config.yaml
norm: "rmsnorm"
rope_theta: 14100.0
extras: ["some layers without positions", "some layers without attention", "local attention windows", "shifted keys", "exclusive self-attention", "normalized values", "capped logits"]
init_std_qkv: 0.0228
decay_shape: "linear"
Each number is 500 + 25 x the weight over the matrix's rms, rounded and kept within 0 to 999. Layers, rows and columns count from 0. Numbers have three digits each.

# layer 13 MLP down, 128x768, rms 0.0744, rows 0-127, columns 96-127
476500513490513466521551497458542500474450515525450475514517508497482473498477484463515502525490
496519535522533514493461497472523478468502523481488472513457476507470481472493486512458493503518
481498492512504516505529530469539483507494458473528514499471518506477501457503481516444510484482
519498538533502474516446489470525503454490506530455481494484491479470552487464465545507480495492
476502533513461528478471512482462507478540452535491492507488518484494571466473507505531448496518
486500501498540537524509513561506537529488544520492510521546493515533543530490459506536506476501
488488492486438515518506496478530515476509463470491490549472502507469507528515504492528536510522
509506515518505555490443494469476537498524508497541502510472507546514511435490500512482462538511
484523470528483477509494508524512496546455520520508514478529497535529500549487478494499438548509
461475512542485462495468538444468465509527474483501492509482509506445489492519525468506508515483
512476449498484495509476529477461500468531498531500522506510530534494541501529482465518520493479
549494513479487509521526526480516516503492459461497501479460544485466464506489510480503543483462
496513485501506496515442514506486465468479497504530474474458467481520465498487490534491501498515
503500520480494515535522478536502474478487488528479467497504451489507496478520492561488448462508
497527521497518511473545484482489458521514464461489529482481522496491547530526538506465497499505
503505492516494503475480523523496508508470487486489496520490508543503464501474478490534488479474
515504481524512434465471542484457517541485508478480462460503500515504539487475536454523508454484
470515479484518543440498515526572503548462534502524533531494550499493550485476521487565473465488
567456506522540498492500497511464507498510484483454523500506477504474477485492501484520525480485
480466482506468495468530519513512487518528524496494515511494495501515471511496544510490543512483
508479491478518522495454520492506504501512521505499509517512501498514510500484514482522534460505
474495434491513527487499477528453553484555517484497518495529489505500503503499490499421501492489
536517544486532469524519558544493496562495489510515509546477524498491461514509527548504520501492
488468474521432543524523518469486491465506494434491497463470517499500482454454545497511509475526
515483531535472516484536528493524464526527478517500481480450496520469502493450525479481493522503
487516554502518443492471499519528513561504491519551527482530529550520483522486524485435518494465
501452569499481500524488512534535473520521504527503528532533514495507512472506507521480443516521
480481546500476503545520484512498491497468488515513511525515545441488489493491522501527476486504
472506470514489482508478463471480479476453451442495496513502486488461496519519532502474515477508
466514453515499492497515474479532504503513545490515500453520461548495514511506529466501454466504
500477491511498470523533499554466543510456524516515535538468471525501480487536537517541500536500
490537532535481537506494504522500492521481515548508483506472487476539512501508543499484494458528
539511480485525551524558509487523550573552450487560474537542484533508499487520510494523500516477
527476515525490468522479520534502483484515486513499530491503528442477496591536523522477502486536
503526502466484455501478514503482492490498486525512497516504499509527467498492486508487462488468
528480512484533480455515463506519463465465498522495513506450518486473496538470449526493512527493
527554515472464487538507498482471488491468521493535479483533501487492511515511498444485476474511
450494454468481509485465481468504473521499478522475473490509495476471515509505535458480436469465
517485483536499504552490469561527515467477550477502513474527511478490473529533484487481500498449
542491469506491456493533468492482521514463478507510450497516531527448512536499555474530526514528
482496480479525536466533536509504514495530487571511489482541519520529510484476546511480546492529
520528489474477514492502526554470503482495535462537504479459486463475491496486466473512488495503
475476494541470500487503497518517498476544485549491538445572513478443460527496493481513514466542
516477510483501502476527469475470512530483483490497500525515495485510505516469496524480503525525
480502510538506507489466492552466518496514508510489514514513489486500442540523517488487447529500
505482504498519499527518472526495514545460489505571532522521490482494499485536547530516475516497
497504471502477498529561505507502502464489511507512487497479509528574491521515488541454503465493
497453501512563496526491524475522528554479489487463491493475468536458497488525484479461433499535
498525471446466547521494523488516467547480535521504521490528505491472493549481516504487477543533
502484526503534520487503487478464561469468486528479518488512502527508469519493497490527517517456
488494512460513491500483458512477492474491474500499539493503465483475481500472530520484473471518
459489451499544535509487540489520511539521449476465509476476507516495476485495529469488503492499
496522513469527521520461497469490481534508467509457478529477499528506485533504458460494491537506
469476530519527537509515503487480503520517533535528497499517493524523465455479542489491534481516
500485464498464483511504506526536525508504525459497494505488470473499515458489498529489502484466
498499488551496524490528500463498507467489489514449522469525496524495515511538497503512465484515
450507487461519484460482528473473550480504513508503495525500505493479532468507518524501525499511
468496492547479452486450461500485507505492493502475492492498523495521484488468481500474468480503
513520487460480488521496485518567523472489503532509469530440474508459572512476523564485490554508
511503486507540473517505484536512545515522483477479492524482521480485526501495523563533504476546
466499537482498487495471504457485486515454517526512480508514500495520462535469505546485497479502
447486493500539496450506551480503500448511464505492509496483503493560504468548497500484519485540
484508461520540507522513504445510474517493531480470482457519508525477503495492513475458495504456
479500490492522515497502461535517501482486485498533473512531510484512534492517548520489482498531
462468530500546495518481455547470505473526486491489503511473547479517494457531499505494504487509
497518550492444502478502494503498498473482484481535523512515534498520504504463503437467470480507
524519547475513496487535450511537510483462484520471496458506503525473521525454488519539535514527
496485543495513484526469511503489485518526538522530507496489467482502508468486522518489520458516
522502491468520445493509460511473555528513515493496524478485497510509492518528505497538513530479
461471540509519514458524499500503520489527483502541493465505503489496485480489462520488515468487
484521527489533494514536535511499480506485486474476512491459457514515471524482477512473489461555
528491504549489532549490544467482483479492514491525518482521471460489539476479512463480504511489
479497511506512501470472513483530533511519504508509518499469529475495480499504501469498534495536
496520524522491451492480520476477503480507481522548504475540533526503538431509548477479518518514
489491497494455482512490474516484451544526563469525513474526465529538457538506524557449560494506
512518489526512527511556486511472539490498465477508464505475476502484509492555475478514523456515
537526525491489477502511478513531500475487520498486511512469488474486500506526503542535487523468
501487535445506527494491494483451494522472508453499466468480516564501449501501493496515577523471
502481476515514478506507445509467516432465495488505458467474519484532496502521527530490495467489
501520495508485520506555525510471479512558510494479484456512494460522525527535506506512525511516
518475459493481437500507516499459499492509489507466472497496466505526495509472475455508487518496
471545550453484516532483528496496487515512558525528500524501501554502484425517482486502530519480
495500510492516515488530488557462521488471479491496517474484482518512530531525485518490517517482
496521502517445462523466479479492505495506494493511456493495488488509517500471464486437508490531
491495513493477514527524472523516490494478498502522455471527493518466501534487502516517501547488
496510527441501509477517424457538476504524502497512527514502508487514521536491525505503516551471
508523483497507434516520502525506487471527520498473501523451517503499543449547516472494491468513
511471499508489510520480509450458465458480522502455504523472497529509523541504504498539502530465
502490523496502507446507497514517488509546515489526514490536471498505479487515519481547510524482
542476519514494467415496503536459500486481501486460532506467532501498554487492495537492527498489
505497497535474525507500447486539524494509437488497517504435504522478467486527510513508502506531
504485518480502493528500499490444541547527470492480488492504506505496519497480496489491486510503
527517526514451485502484500542504485549532539471554462494450500514524505560451520531511487450526
489483548512488490507457547521532509485522549504500495458500537549506494493505496501490471560536
510468474551503480505457522508521530495516509514448490516495485511508526505508492491469461510509
507518475508462517493526491500518464485543527480501490470517544490501504458500508512504490509454
566502502480505469496493508525507520513522500523499481469475535502522469530459536470525504460483
529529483532466489513505514500525499468500513494488486451466486530514518488480537509539511515459
513484503490496511457474523514550504504535563477481490487494497493531559517493515492481488519513
510527498497466498509497484569486481511474524508444455503451533497512486495471508530468523498508
515499506512527529500530482485493502495521514517495472486498517478524502468513490558525461463546
495483524494514488481492482489522482510534507513480487506491500502472503462520523510486460498515
476491454481524519517502498482528528494478476511518478479488517508453495499441468563510479491481
501518466530497495490503475538450525497500498469458510525442459519493481562531503499500493550502
522515532522477455495481478467557491545479479485476492475507467508525486502461492473498520488507
482506506461496538532560514524514495521488514520545473498537440484516474504532501497481501463519
498500504464521493503495514519509514523443479467491486471564470475503462521505523520510532503527
482499503456499486529511519502532501507477524508540494490493474496471516480452473526501531485465
485491499563505531498430484507493495476471452502451522499523506494510493472544515490501446507524
490483529503533487529508502488486474522533506516487461491480499518514470538470486464513504524518
483478511504451513464521461489506465463535500501562424543505488464505539477520531439487499550519
495512555527460489521488506437491459529496511496511492460447448499502498521508472518544493466528
555511526496529513470520499481478538511512497502524484473556528516486406466515504472552528510461
521506536508486508470464496497533462471493494493471519497479533484481494480520477482502508538512
506494521517536510536501529506552485529497477415502485516484476512443460539507474498468508518511
556519469495492538467562535533515453512540474519509509540532506496468537534489476502506507533498
458498546522471526490493529532508498516534447544489515509499513479508506477479510473468538454489
427537518412488469523461459440458492502488524524537465530509485544539439488486488510449416500549
559503497561495507486498486518516509450515484510551529493503509496460515472514489546531497501447
530504520477519497431508530462494468467533508510495476506469517559520536533483505525531514512506
553473469512499509503484530474511508525496463517477477523466528521521487531481448495460519477480
498505508526491469496479470487477447481489498501544474474504471485526480465503448532490527507456
478434486486464462510494479543538490502515474461500498526517487537481507530562508495484474538515
516489526504528528516498505478515509483474478477479530492486513491505503480479477497568486471542
497461502551477459511551467521500494515482501442478473508541444532505518456520438461468503528481
478493522523526507512473496499526473522535519509485522500473496492483499534493501493510505459474
515489508491514520514490524542498526507518525501478502526509470508529516491511503548512505501523
457491476490516508469472494478477503460495531495507519526505489501501533477517490519505468507497